{"n_layer": 9, "d_model": 640, "n_head": 10, "n_kv_head": 1, "head_dim": 64, "d_mlp": 2560, "vocab_size": 13844, "activation": "swiglu", "norm": "rmsnorm", "norm_place": "pre", "norm_eps": 1e-05, "positions": "rope", "rope_base": 10000.0, "rope_fraction": 1.0, "qk_norm": false, "attn_scale": 0.125, "bias": "none", "tie_embeddings": false, "parallel_block": false, "init": "uniform", "init_std_qkv": 0.0191, "init_std_o": 0.0, "init_std_up": 0.0191, "init_std_down": 0.0, "optimizer": "adam_variant", "lr": 0.000507, "beta1": 0.95, "beta2": 0.98, "weight_decay": 0.24, "lr_head": 0.00285, "warmup_steps": 261, "schedule": "wsd", "decay_fraction": 0.683, "decay_shape": "linear", "final_lr_fraction": 0.0, "batch_tokens": 65536, "seq_len": 1024, "doc_mask": false, "train_tokens": 526900000, "steps": 8040, "dataset": "wikipedia_en"}
Each number is 200 + 40 x the weight over the matrix's rms, rounded and kept within 0 to 999. Layers, rows and columns count from 0.

# layer 3 attention query, 640x640, rms 0.032, rows 41-42,105-106,169-170,233-234,296-298,360-362,424-426,488-490,552-553,616-617, columns 128-255
248,144,117,52,124,206,167,257,325,156,286,152,134,188,168,267,170,232,155,187,226,311,184,249,162,147,258,188,284,161,189,199,197,173,142,232,194,191,118,231,245,107,268,271,170,167,255,155,83,206,209,185,259,332,137,251,169,197,218,245,184,227,119,188,179,157,138,220,227,255,118,322,232,282,185,213,250,238,178,168,245,158,284,220,164,223,167,180,176,166,186,180,202,226,205,246,252,188,285,209,157,245,217,255,201,162,148,275,162,201,231,157,161,179,293,205,246,206,116,156,224,166,206,140,240,256,237,262
224,138,106,76,125,172,164,243,281,240,322,133,134,194,178,204,226,271,187,215,202,272,184,237,236,213,268,219,206,162,254,181,299,164,208,213,154,172,155,248,200,110,266,291,220,212,239,208,112,177,194,235,237,304,203,224,220,141,236,195,205,239,157,171,297,170,169,207,225,255,174,240,256,246,216,230,187,251,141,206,235,136,255,202,125,177,218,193,183,197,157,144,202,185,181,256,194,184,272,220,216,219,239,226,150,149,233,231,165,186,206,185,207,205,253,222,225,210,86,188,191,173,188,177,245,283,200,185
220,161,220,225,229,179,220,215,194,212,198,253,185,179,212,167,252,218,166,251,167,230,149,192,149,178,160,263,232,211,204,165,164,167,199,150,149,178,246,179,241,196,235,211,139,188,195,161,228,166,262,163,207,125,205,170,121,166,228,177,188,196,115,201,216,205,162,260,230,110,216,274,125,242,251,252,267,199,191,133,238,259,269,171,200,149,173,271,220,150,225,143,234,226,200,282,207,101,208,233,173,273,212,194,239,244,245,217,149,257,184,167,223,210,183,151,223,232,251,210,243,184,224,186,261,154,225,253
213,201,166,204,249,185,172,168,236,218,188,209,164,145,196,147,250,213,166,158,227,199,231,178,147,209,238,180,153,203,180,186,222,230,218,148,85,227,219,159,202,203,191,175,155,196,138,211,158,232,248,177,198,126,188,179,162,188,251,170,206,197,222,144,160,247,198,187,184,235,211,176,208,199,247,208,298,149,216,231,253,172,182,208,194,214,169,206,168,188,178,180,224,204,200,234,209,185,210,136,218,192,106,220,201,141,208,203,251,139,175,248,155,200,149,188,167,260,143,183,161,191,164,233,193,138,266,192
223,201,219,153,189,168,256,165,129,174,170,181,203,169,159,232,156,183,138,181,166,251,139,248,170,228,225,79,245,167,157,326,217,162,261,154,165,207,181,153,215,201,257,211,191,198,258,219,229,186,226,155,233,217,220,274,199,292,174,176,191,253,235,109,265,262,136,167,213,113,149,193,262,182,264,257,207,172,246,174,199,271,204,193,228,239,131,234,82,192,245,218,237,195,189,244,211,228,162,186,190,130,242,277,172,181,180,205,220,206,212,172,150,171,294,195,194,243,205,152,156,113,275,163,210,176,219,266
256,204,253,172,183,108,205,125,192,165,244,182,209,152,170,272,214,161,168,166,184,247,215,266,157,178,235,100,295,126,166,280,167,164,244,217,200,195,202,147,249,220,208,178,193,199,176,203,212,195,206,157,264,183,230,285,143,217,176,126,276,194,250,79,318,248,220,154,191,86,98,150,226,161,223,227,250,187,144,143,199,209,219,224,147,173,166,174,137,163,162,131,262,234,145,256,174,189,207,224,260,172,223,206,201,209,164,209,202,295,171,175,167,218,208,202,205,299,159,242,162,172,211,151,241,240,216,290
187,152,140,171,216,247,214,221,225,168,194,205,168,202,180,177,175,207,167,199,200,247,225,141,223,191,185,246,163,171,217,196,162,106,222,158,119,221,142,234,206,171,162,213,231,183,208,219,159,185,227,194,217,152,241,190,205,243,199,236,199,215,244,160,213,219,235,217,209,181,168,154,199,180,201,236,169,215,162,158,212,216,218,231,252,230,169,254,119,199,225,158,160,261,225,171,222,215,206,259,187,203,138,226,232,203,176,214,234,213,177,238,209,241,193,200,222,213,222,151,172,168,184,218,197,245,213,235
213,229,168,164,230,159,172,209,178,179,214,172,195,176,188,267,152,239,216,226,180,222,229,246,208,189,267,252,227,186,255,138,179,152,231,163,222,175,135,208,231,179,206,180,216,214,179,127,134,236,240,181,191,179,216,272,217,159,229,188,222,219,244,208,195,196,143,160,218,211,161,221,221,204,225,179,182,272,184,182,202,189,215,238,172,186,213,239,113,170,140,204,200,186,188,206,232,228,226,215,235,235,212,210,200,177,212,197,176,233,238,243,166,232,241,183,191,204,164,147,169,206,138,187,219,196,145,192
261,213,246,184,175,246,267,265,216,158,128,255,231,156,258,210,213,173,187,155,230,193,191,136,160,213,215,196,166,249,178,175,183,163,213,174,200,241,223,253,214,210,205,190,215,172,188,193,115,213,240,192,243,171,231,188,238,188,195,186,127,203,254,255,180,275,166,215,214,176,158,218,198,256,262,268,255,156,191,173,227,223,285,254,292,168,165,227,190,181,292,156,137,169,282,248,201,179,173,290,182,191,186,231,170,234,171,223,261,224,188,203,234,245,227,230,225,200,207,132,175,169,231,178,202,222,212,263
199,157,193,218,156,166,205,191,216,223,226,136,217,182,165,246,254,194,179,200,118,234,174,221,216,171,213,152,292,173,204,197,226,182,213,195,192,201,196,199,260,231,201,200,154,187,167,187,178,143,157,221,224,238,211,194,151,167,213,207,254,144,168,145,253,168,227,161,230,210,191,236,222,170,213,162,239,197,220,184,118,181,181,132,125,200,216,245,200,173,152,179,171,210,193,178,161,230,242,147,199,209,229,245,275,196,170,244,202,225,210,183,195,173,205,180,175,182,190,208,184,181,252,152,199,166,213,191
160,198,107,191,196,199,133,142,195,166,233,146,225,232,161,208,227,191,171,224,177,216,202,241,186,234,224,164,274,185,220,225,200,244,204,156,173,117,169,162,211,182,274,199,165,178,207,233,253,157,211,202,192,228,183,227,158,155,183,231,243,203,203,178,188,159,210,110,188,130,219,216,213,184,189,142,147,226,204,244,165,164,84,124,135,226,200,172,220,190,145,273,200,204,148,166,140,249,210,169,189,151,263,187,254,170,198,161,174,164,168,172,154,194,162,226,156,154,207,217,201,183,246,180,167,177,207,212
197,223,119,209,160,218,226,179,149,147,165,236,145,185,224,190,206,154,162,247,198,214,237,137,143,202,149,156,211,187,191,178,173,244,253,169,182,189,177,205,157,197,150,202,168,123,213,236,193,134,214,220,144,225,233,116,113,272,235,159,218,239,162,266,114,165,225,124,213,188,212,182,111,186,229,262,230,201,237,209,215,236,194,186,192,94,282,228,304,266,266,103,119,278,216,209,207,186,138,212,204,189,158,178,211,262,226,229,130,191,147,209,200,226,230,196,176,176,145,220,127,248,201,184,108,179,86,257
226,193,194,216,214,163,144,160,166,189,216,218,230,210,205,203,231,243,226,146,182,182,191,215,246,189,241,210,151,180,137,208,235,218,182,238,244,160,199,175,201,163,225,192,272,241,239,173,238,248,183,225,231,197,187,228,235,204,117,223,211,190,226,223,255,235,186,242,152,187,166,237,281,193,101,170,160,222,175,200,215,148,232,224,180,261,176,215,170,168,159,283,263,143,139,164,186,227,190,171,213,170,207,219,221,172,192,198,183,232,237,194,180,201,194,155,253,227,215,191,277,184,204,210,280,184,235,124
244,164,249,201,227,193,131,192,203,240,189,220,254,250,185,194,221,224,248,145,217,196,197,224,261,201,211,297,172,205,207,233,296,223,194,222,207,142,200,156,212,203,219,196,240,251,167,163,214,232,168,250,235,202,140,228,243,155,182,219,152,225,237,208,220,224,214,268,163,224,190,234,268,261,177,130,183,162,172,212,161,198,212,174,185,273,155,182,184,162,168,308,237,208,151,215,179,181,234,170,206,241,226,192,165,165,194,141,211,189,210,184,213,175,162,186,205,248,224,206,251,190,191,196,236,182,233,148
207,206,154,199,188,144,178,225,191,206,180,221,191,227,197,166,175,159,271,205,211,230,169,230,195,188,197,187,123,190,174,220,210,205,165,198,181,210,200,190,205,259,173,226,189,143,233,219,210,223,191,241,198,209,199,204,181,218,218,228,196,232,197,232,194,238,209,256,227,194,255,259,234,263,192,217,173,218,218,231,177,166,189,169,195,228,244,195,200,194,221,218,219,217,160,206,200,192,180,199,223,221,213,206,170,252,248,198,197,151,236,223,239,196,243,165,202,273,207,181,244,228,149,210,189,210,198,220
196,154,175,221,211,233,219,147,242,172,164,241,122,202,196,173,220,213,156,180,109,189,192,161,207,161,218,182,237,234,213,175,195,218,186,160,178,186,163,220,237,223,224,166,226,184,200,151,197,137,184,254,186,174,206,185,193,217,175,134,169,225,189,268,181,155,181,201,203,203,148,193,175,183,194,184,205,176,184,178,182,145,250,254,236,236,216,213,208,169,112,203,220,224,227,212,220,163,121,185,162,208,118,213,192,208,204,223,259,198,190,210,229,197,145,186,240,151,200,191,176,237,187,193,217,153,152,180
198,216,236,212,192,231,261,186,215,206,198,167,232,227,141,231,138,171,204,170,227,212,197,162,176,260,202,211,215,209,186,224,193,178,238,221,175,209,209,199,158,194,217,176,209,229,165,191,198,230,197,154,226,183,231,248,213,136,206,193,182,217,200,193,243,221,170,175,171,223,207,150,187,207,255,153,226,248,191,168,243,223,155,205,224,139,187,167,201,167,229,154,179,183,223,215,204,212,197,249,203,178,179,163,163,220,162,216,209,197,170,191,172,201,199,178,131,177,160,222,130,147,251,146,190,184,227,188
237,242,197,183,171,250,264,276,208,147,166,223,232,146,171,198,195,176,141,103,225,115,121,260,151,165,152,195,248,191,157,184,153,141,156,150,138,231,127,208,226,160,188,193,170,255,196,183,223,191,322,93,155,256,239,265,130,181,201,142,152,157,158,253,232,156,130,251,252,126,179,221,192,272,241,257,219,227,238,118,207,256,214,202,262,150,119,274,206,169,309,225,279,220,287,273,215,148,235,268,218,185,312,246,185,244,169,214,210,233,204,161,200,193,217,147,208,128,126,153,233,155,295,151,217,282,207,289
152,190,240,179,196,178,168,174,164,187,243,211,133,231,293,151,187,238,261,278,174,202,271,185,201,203,192,163,206,158,257,186,265,206,252,206,221,135,199,227,181,205,192,203,225,173,209,202,126,218,150,235,227,197,158,155,273,252,201,217,233,245,177,181,174,216,225,219,163,235,221,232,218,155,230,208,200,234,188,231,214,189,221,250,160,253,201,130,231,205,151,188,153,247,146,125,232,213,177,165,84,203,111,232,228,183,200,197,159,188,186,193,219,187,195,234,236,260,212,179,188,166,202,245,223,205,204,207
167,176,180,192,217,121,175,125,160,211,272,203,164,219,239,207,203,226,241,258,164,223,252,146,160,205,210,209,195,240,224,305,326,192,209,171,179,164,220,195,177,276,268,218,230,183,178,223,154,203,144,217,266,165,193,214,262,268,216,237,237,261,235,183,190,158,236,175,140,203,151,186,206,233,282,136,187,192,204,269,213,196,223,174,211,177,214,73,225,236,165,221,139,198,144,122,149,258,193,125,135,212,174,162,189,154,162,156,206,168,249,255,220,208,182,261,172,302,176,229,176,207,214,254,177,187,254,141
148,125,301,199,223,200,193,128,184,208,123,175,160,237,181,123,163,193,217,199,228,230,229,242,238,268,112,252,100,195,208,195,217,274,163,184,227,228,214,195,131,198,115,216,153,236,169,208,132,209,161,248,129,219,163,169,154,211,181,195,178,157,169,240,162,212,148,199,214,195,283,182,156,275,172,158,228,213,154,217,207,174,210,225,229,162,226,289,292,240,262,148,140,180,145,187,232,174,208,179,196,248,207,194,184,238,261,259,184,225,234,178,252,256,164,149,187,187,213,201,240,309,224,195,163,230,178,196
309,209,159,291,164,175,207,189,185,200,213,236,244,142,209,188,254,195,156,192,139,253,144,187,150,214,190,225,234,262,138,216,200,158,254,144,158,200,171,179,248,266,231,164,183,218,217,182,229,175,224,161,240,168,221,185,203,249,194,180,224,184,205,140,168,212,198,182,210,187,115,131,172,140,235,212,137,180,237,179,199,251,191,160,211,232,175,186,133,169,197,237,161,194,220,213,172,198,192,245,237,134,233,179,186,168,161,201,177,240,166,175,177,181,185,200,198,194,148,199,179,147,211,159,217,216,178,183
221,216,226,183,190,192,244,245,177,195,225,158,180,165,174,251,225,197,201,256,239,199,190,211,190,231,197,166,199,253,178,181,220,192,217,227,179,114,267,317,205,205,195,211,226,188,209,241,190,198,186,153,265,211,198,165,259,205,223,203,212,213,177,155,175,193,196,229,192,211,229,242,245,212,215,170,204,155,179,220,177,179,264,225,169,258,223,158,174,203,220,148,152,134,215,216,162,197,150,107,199,191,161,231,223,162,259,206,187,204,213,195,215,162,223,167,128,188,208,181,155,159,181,179,189,161,204,206
181,233,164,185,200,173,182,187,238,131,165,196,153,205,207,163,189,182,187,197,168,222,178,173,245,230,262,208,224,216,199,199,189,233,199,161,202,230,192,187,203,176,217,222,224,237,234,197,193,237,216,235,138,139,230,227,170,219,229,191,204,177,172,239,210,191,252,204,194,245,227,218,165,165,201,211,155,218,238,183,213,242,144,180,234,138,179,234,171,171,169,234,205,224,207,179,243,203,259,223,202,234,244,185,188,232,210,206,173,207,226,199,200,191,204,236,260,199,207,182,233,221,216,172,208,238,216,183
# layer 3 attention key, 64x640, rms 0.0372, rows 40-41, columns 128-255
208,201,203,223,146,229,200,221,185,172,165,219,165,258,226,154,223,262,235,194,197,176,204,138,254,193,189,233,163,233,201,212,249,217,164,232,185,152,200,209,204,224,147,186,192,151,260,213,177,166,216,253,169,136,198,129,208,208,232,185,183,236,153,221,163,170,206,174,212,250,231,222,163,215,210,165,188,232,215,242,154,195,182,205,250,149,215,214,239,196,237,215,241,150,232,209,201,175,190,183,189,216,139,195,156,195,210,292,222,170,242,263,280,163,238,175,158,182,190,168,209,211,194,169,142,179,194,201
199,181,211,193,198,167,169,168,204,204,149,150,233,164,215,231,162,179,169,213,186,137,249,219,157,212,200,201,171,200,225,181,195,239,235,210,204,249,183,186,164,208,201,234,179,218,147,227,221,177,199,182,236,214,156,205,197,223,187,233,244,186,140,247,177,186,232,186,199,255,160,171,132,199,191,195,207,235,180,223,170,243,174,193,168,167,183,219,228,230,214,157,189,201,189,206,177,234,170,180,246,168,176,187,230,214,246,256,149,223,179,160,187,206,128,240,168,254,181,271,192,197,189,191,147,217,173,224